From a checkpoint of a small transformer trained on Wikipedia: width 128.
Each number is 128 + 24 x the weight over its row's rms, rounded and kept within 0 to 255. Layers, rows and columns count from 0. Numbers have three digits each. The size before them is the row's rms in percent of the matrix's.

# layer 6 MLP down (transposed), 512x128, rms 0.261, rows 383-408, columns 0-127
107:137118125167153149153120126085084143096153136134133089205145139089126093147139191148090119163098159100128138144131104182109143166145130144128147110146115135125142113133118118126140125113130149131138125115094115167141147146124106143137143090149096102094129064131138090119171123129145132116141150116157142118128177123143121141062151120115138100158124125117106143141146111175139095140132
105:132140123116127109129112175135161111104134130176102109132112109131146128090077107127136119130138114124167180105110155115119145124135127111143153126125119123147168132131132132115170168153109125112139109106131087106117137076117110117104110116124120075138143153120135114150104139150135130100134137163094086133182177135078113095138127110166104076181139125144104128090156177122154138086161
099:131073122152134145111147132107120124153122103143131090069149157127129120139157082137117127105117147114130113108117126118150114107089136144178150137109182147120097129105141117137115124115146127115151108138185171131112123142132081091109123133104159146118121126137187148140138106070146153160173115122103134097105142216132127119140143134096119093133130153130121131151137105140182135142131
104:125120172102092134104139099095137139150085151058084144133164143115117149109152124128153125112148154104149142166118124151141121117135126125085156156101161110114128049109122165084115139148117114145097138164137148158117121116123172122172119131136163150097114136119083102112101130159115124103121104129148142101137141103166118142126123145144140122179103143111098146097132131082117147139104
115:149113170155107073140104096128114160120085081101136098139130129134127121089116138134156150120147110097124168136165145142110134153115112105139117141132172149133136148159151119156128153101103120081138175111109113133133128126107141105109153156124104096158129121171107137134164147112146152076151108114104123153143143118122097129135147098047168156155143075116120104136122156114155113112141
095:116152139127105113112119132139096140113145134142159160109110138108143154087155162114102130159147093111099136097119088131097123134174098092133111128083112148168121172130108142098102106173130129133144119148099161116132158096134133130079111131088158112100084155072146086141122136150081134130122114146114090150112128103151152129117159124181145149151146110123091107113115132147153156095104
110:133121106168155121167124078080143093120134135108148090164156148110108151125160103113126122157116115104128156150128113131144088145131119134141155093128117124140158140099175116110117157119119125099103117117091111112128129134116155121148116110183103144126136138115073134129111108142065103085176119148143161180117133130100128117148147079130143162142129128146120177140112091181125139160125
096:114118102129099138138154117112147140121120120104118119134108115149173153135092157143171150143066094139161160104176127132100095151104138127134125137111122099120108115159135142149128138186139156130087138091124143106126087113129111120115143115091092105120089109081148128101103124123122171141104145165105153143144167124089112149165107152127113113108163132119121126128115127173095169063130
105:150147119113127122114148145106102157138116121102113091110126177118113104165111149099160092136074136112103097127157120117077157136104138120148148123104115145156187122097122081148078106147145119124095096049115131152145189113147088128132164159108159113126129143093103121109155111119102151119111090117139135116144090143097141137127132152120126110124129114111133142135083134130125107097131
094:137119088130127123142145157118102121128127122166137148142126138127139139138090102139180096106159146106094159136111158099113103105101152146141136150108110175156182121147172165124105113125105073103166074122168156139139140125165121142127133118147077149160161110123106125104124172139138162133115104127130114093098169134160136147121109099104124124176102101138138136126143112151146078126156
101:172136125164124115114144107098172127142132106134102106130127087172077130119162189131132155133099142115124138114107146106137183108134133134132106089122107158102141117132162106124088106136164104104152106132108147127134133121082107131162131144098174153157096104144167137148128121101090102161110130046118116123141122128125109164121138126107151145153150106142115124157126080167131139126127
095:112143133128106183123126092128130129160122133135172139124073109155127110182110142139148110097119163115119132144168114117120101121109092126116122077107125163146089161118128097143122106138111093126098180102115117117104163141117110119147133084118134107155098095158129101097095113120120103122128165093132156156112153122164112116125161131115132119157161158162129084147076101109165130134168
100:160192109121131148154130099144111108136121117117096122131135125096110126092164119119158101139109099170146162108128099106113129132144150131112092097083118136085092175125130130091119120135115123119160140105153129113166179103102126110116164115147106122128104149163139122120077075124146132115104135147114161145185130119145184108119133115141160123132082131124149164089110122115123079131108
113:111178159122109103142121124129098110142134138107136135135107130133179144114068146147131114161088143147139053133115122105140130085131104119114162117154159142132118096102164139136111103154138146112154130134165139149125121091102146136107145109123119106149114187176155127144152092146120126134087135152129121154162167123116130154136141151128146110123094190126140123100145182126144088119166
089:083132089139082162116111091126154142116159123140154146117138146167152107141161122153093130115148124130119173161112145137127136146141101089130122132062123143093175145162066143137125155108132174109150136170159115107145107153122097128109123109130129137139141126174155171133120172097106118140138132131109143093154108174169123143125141131101124116121140131089127119140159147161140102156167
108:112141134091151139106134103125070125166154104119144141147151170097130158161125158096135119129143144150108102138131143064109202155133140113141103127159134129124151159119133113101080119119120142130144099145128148111096154117109154124124128119079151133155142134112130120169162058095144131146090141135150094164110140148082107136109094104151118116154128168131122114153121147141107115120164
093:124092153137137173088141152127150142108063123127120131099127125145129176147121110133082101122063127124156157099098090151119136088096122132075130133104100139143149102163121146142181141159148127126141127147144112119092131142171130105131155115119136146096145120116118063126189119102126147161143112114152103097132133099097151149113137144146142106125140123131118127096132119156126076143119
106:131131110128127109136164127099081130139159144124104080150094141115177086130123107083132155105143127101141120124150093098068119127083110113156147095121136121076103120101132162111137096082120090116144091147136144130098106130152121101105107091083105133161167138131124119116172142099143125092089144120167124158099119146121120121125134138177135107144162103119109131152163138117151137115140
100:144142167164149158138139131122133130094099100126181076152140151179081122162200103129095125094142137142088103141121103107129140072137154081149084135149120126109126120152103096121137141097126109139083156115124120115113112134137124092167120152126132124128100144133122144093145121128130144145135155134134095099073136115105157128137142138113128104164114111146104103082177122127123129108137
093:138174146123109119136144184122105112107131188168133050113112117149145105117145123132136136148098170146093142135128160121127148129139101139106110119128098131072102167144190105103114160108130146173096119119129147053123135134133164118128143153107138144142128132085127148133107140135134109126097109131126127149152100100087086086107138150130116144107130112135152125128114092111100135118118
090:140160129158096105137106134104133108131150072099145145097116132111129084124143110119135140110109140168120129119151130114106127122168104133110104116154172122156104171122156136142118164113073126114083126132116105092135138132136152098094131152097138128162102159119113148188141125122140121147162122140136128132102131211145138069093119165113140155127132157157141123119189160135119140133148
097:078082144122141130132153115119151150081109145118128084116142113126129101094104085119150122115092156112111113122138068168102160120128165123113165125116118103095122120139143106089130117089138150148122135148172127123121098137159123114098155101126133130117166144181126157121142134106170156104129112139123148141108087146142115166093146133142128123153105166157184111177138115129165091117109
097:121141096108149092117145133132157108113102145125095161141114154105118104199120105142111113097097132110146074144136118130120101140131110170117124126182117113126122148142165103129123096093174140182112141105111146181086157157134168171129135108139153101138115153154166128103122113159120102155117138147122123128117118157102172132104124108096132124116133115185169158160133140134151127144135
100:134105141082140174128146149116160094090100115115133143127164088155128119165126115160146094135151129121131136098127131105122108111134148138149138109149112150141122182140103180112114135087128101168099120198140131145121082091124140123172145150104150120128096124082107129076108100112120163118133108142091129125135124137114125112116137151126157110119116112174082171163117150127093128112160
100:180077108173186127141152098122112117124117103095092097120135082088135106159099103111099107154129077108129135098129109156151152126148084113142154104098155133085145162095109165142128116157105144135128117142112152124143152179142099155143108122110106161109139113128119120141134127133124118124115144112136134096143103137112158137144118174112117114118091172164168145120103151114112129168107
090:113152114137104104064122126164153151113164098124090118106135106123142149131127134109093099158068172152147140124100142157127151078105174124138096105117127116118147093162177144123124109125127149119137098119137118097095142118102115135136132114159114115136145125087154130072124124153107121102110110063136127112130105128157122113132092133098151101157131150121117168129144120123134122081070
# layer 6 MLP up, 512x128, rms 0.243, rows 384-408, columns 0-127
105:149098165160097117072125111142134134130141112122103128085137112117183081138128150139161138131080087119127165124127134130162151129168126117162152145122100135122105153131117152131099139165105130153129141129112121139132138093158098158111100134119138141141126073106151127130115088105089140116150137163114070143152159098156129134140160138090158136158100086107152160092157130138131141159086
090:109134185135088080126126151174150137103138151133142149165133165128158159142143173140108103157112130118104108154140161139131136125131097144132125124126106114139143133109096133112159083139140092138095067116167119175132105107131102136110104101144136191116131092106154121144114146137141101123127103101144142145172120111102154094153185156141120157118118116112113140110117114113098135070136
100:127157134134115113151131124171142152139106135121115105089123151124147121092148103117120164126100128133113159127119123146162120150120177108130125151170157127074152121137139127203149167146122127115140139139125112117136112177125180135125180083140153101114133108126151156133153151128135124110133097097176169152164116136087116125148105129114168130156195129121136089111129115162135089102119
105:092158110146089123134122117165114111132148127116114133135113156124141148120093179128106096147102137114089142107128121116085132141105137108146106158133144123119142156135143096150120128122134145130079121136118128152115147110140196130107136166121161145107169089152166142119150080099102102141186134076085135127123148161138143113130133145143109110096124201114138122090123123117179162112152
093:170093118149168143153153126142142142172110121118128130126175127096109171128175175140074139141138104096163168132141114110118132111117097100118104131139096101099171156147153120124155163143156123088086092118121162126114121140104131127138144109089132110104137117118155136170132108128163137168119121101122141146130122155078095157139095147163124133134185130163149159138136117124129099148137
092:093130104134098078125149174086139173106158142101134118119143161088108118104106117112141150129153100103165124098178113142133147127112099135085100097168127103101086116117127155119164119158156121149120114132111119120115109120141085161116135142127130115113136146129178121116073119119143119110085092151097105126098108147144101117158110106122151139155125128151106149083069144094121131101120
103:165150105173179123165124110138111129148185152144103106132156135118112114102130136124139148118126139169149113116152111101094110097166135129156130150146134123118174111167161107189126113111136135115178080104160106128087105145124128120128147098158090165113166100115162146125121122092165106135121106135143138118100112087134117121154148111139120134081153114160122130090111125113140123169096
100:122134149145091130112147072097150124117119146112131131115100142114139134124132134088098135097097143130114115143137166143142153153131152075117121111110127154104089155136147115182120146126083134125144134187151136116103112150146120163140145105159153117128132151090133181144061088139131089103105133104126120144112147106131178128104092101133083171130147135146105137126148126108087081133149
101:132124099111151078149152106140158123129111098152110157114115122081094158157098136163171140127128138115143114104141127118153110116180113160127107111111152085133074091134137130154121121103131149145152148125102149133104159142148167137087094114158107130108105154139128162130107109146131140083087129168206124108146108131099146136089139134126108147118100152157115114111119122077108131156130
098:173129117113129110128165137132146123095113130152134109100103110134171107128143128110129118139120117128102102181102126089102124143096153128082148128096153136143144112132181167120169147128153146114109134114128140208154142111121171122156115115150129089133168106122133114163090129122108138127136129096116138100122112104128137194116105110136117114150080113160161148157153112109127162188105
102:150153157127132160100097105139139119134113134112152109088094114107100147136085151167146123139153153092123086155117094170115147089131126152102125109134127142135135143152145065140150108094121092130090138121119110129125127137127141163108124121138101078138099144188163141133113175155123147134175123152163127078139127132134127116144174191111126098108102126144166120120117125119156091123119
093:139086149151123135147131179110133161117127170127156137163152106156134111181122159126138069072096141114126107068123119127169150119126125174135153130129138114093091119151128121132114094089123114103118110140139154116123132158141111136110101082103125114155108130136170117108129083125093166123075138112139106145148138147114084145151111140128134105131113108123139121130061148155134166136130
112:140109131125151139116104126152146207114077144130103125112143138107060134160145123115127128141112164115183126157141117120184109119114106155123104095092139134153159114119133128093138139117118156136095134146099126124130122119103145137140106151130141157168121098165139119165122156097118111156082160114134097140126145104113079111161128149138133137158137095127141109170081101130084163113110
100:158118123123171137156149143103125171160106132116137131136112113142158110159099163160150140094093182158148139139112118123136129116145156112151124162136149093139088131105177117151124131117117136178131073082108136186104155109149129151101116126122142134112131096100132143110151098159139120102152096124156129085122138087108114137096149152121156147151110145185158156118111173099120121134127
099:150139121137173138124123106137141148158109127146092136129158124163132169122122168153151136104116156123099135067142151136106125102162135162131145156163110159101146134121102170116128084131114111136100100093114107126126093115138166133105155178141146144102128113151132121127111144111121095128162164144165104113128167127158148136128156098117091100149128098095113167108096184167135111181146
093:149167189126122109173122133127165188103175148122157100145122139144119136118131148143145129093172115134135097103107116107176143148108138102141104130134148112111113141095175143113116117166146114114134111106102123111094096095139126173119112108122118153121112112117123146100170149152113083073173141122118106114128126127143110095119105117100128149174105153113083095113119137142162146149158
090:166163127156157165140133107134137132107141113105097088146130124126155105174107154128103126113141163115100101092114195122112139098164152147126086129144147104114152119143120139159160142125160145122142148160118152100154123162164101141141168159100104112061156141154087113098105121110114106125154159108097108097093089146125131132127121091130113133084114136149137140118126139128139166125165
105:118136104138142118075108160121115127139098099128122116110107109113230122070087103138093159154116108123136131094135114092127111115139127148123098112093146128131126117113123147137140121127106145148138101137138119132141147132125112184116174131104098147124064120078138142141123124187146126121112147110160122126081091129152152162132133097128164083082125141113119121122120146129134132139099
092:083141175104087109147114105123186162113083097120118150143122165122136123122127142120146098139129121098138100088113124187114157134149099141173130161116121134160163140167126163122161150124159142096128074080148114135134130120116150093144097166122118134166109100137144143112165141105119100150125147144120112108106113159121100173123108132157128137127130181114107096139126144150162141125103
097:142140142107113151127130121147116109145120138128119085096166135180095141110104151144095144128134091153115150094125126129173120127128131165120150145118121139152151117125139081134106110117101098129096112110116118135124114093155116072165175108098090126174190142164165116090063118079092142123150129117105115115140146096135099170176150115125101132109106139119124133153136115114124106125110
106:188120170135140122131120128131138144141139146162157128148123122155144103164133189161103144129149156148125112095119099124161166123149156114145131110082160145158124133139136183121143155136152130144106127130116147141149113086142116119159140162121109145126104120143085104111136153123148154140122129103124118126054178116105160134133152092121118085133143107140145111094135187131168168088140
097:079110116155160140125104147160106115081149121153198103095130148135105154135122139135126152113112116136131139098127123149140161108154149087145145121095140109105110144149124153107124122134098106091143143170174131113157139145162167116135106164111138168109127176084124171116108087127127099103133150095118153165143188096134086130097134121129134139137137096121141165112132095128137106148115
103:138088172153081124131128112122167117122097140128140141102117122130136103125126183183107148132118158192133059119133127130097144102107155078124169141120171095161141125142156116085130100108147138109121138109114138110135119134145133141150127078134128126102166152110123165137097098108129143131137155136086135166126146101149121123110159134128147171101159110177138147150135121121140088106132
102:122126129130145130103116088120099142105155101113135161108141124080116180109083142163145129141139094145146114126150103169144169122147123125133156115090146122122112105111135105128116166107136156108099121087101129089142110131109102154139162115184192111087129133173125140148094125137152106128135171158103161120157144110118100124132193128168138130139156113107132103167139119135154128138090
091:136146152164160097135131111159161163103143151088105140142137141112143114125120108151169158152134170136165143123134149103126146132118110158059159138127134105110089092152154105142131147114116128153093133096100099142129112106099135102101135112088115143185145107108166125122138138112118095121094141122160094129079150113121138161078164082143120134125116114132124169114111158079135118108127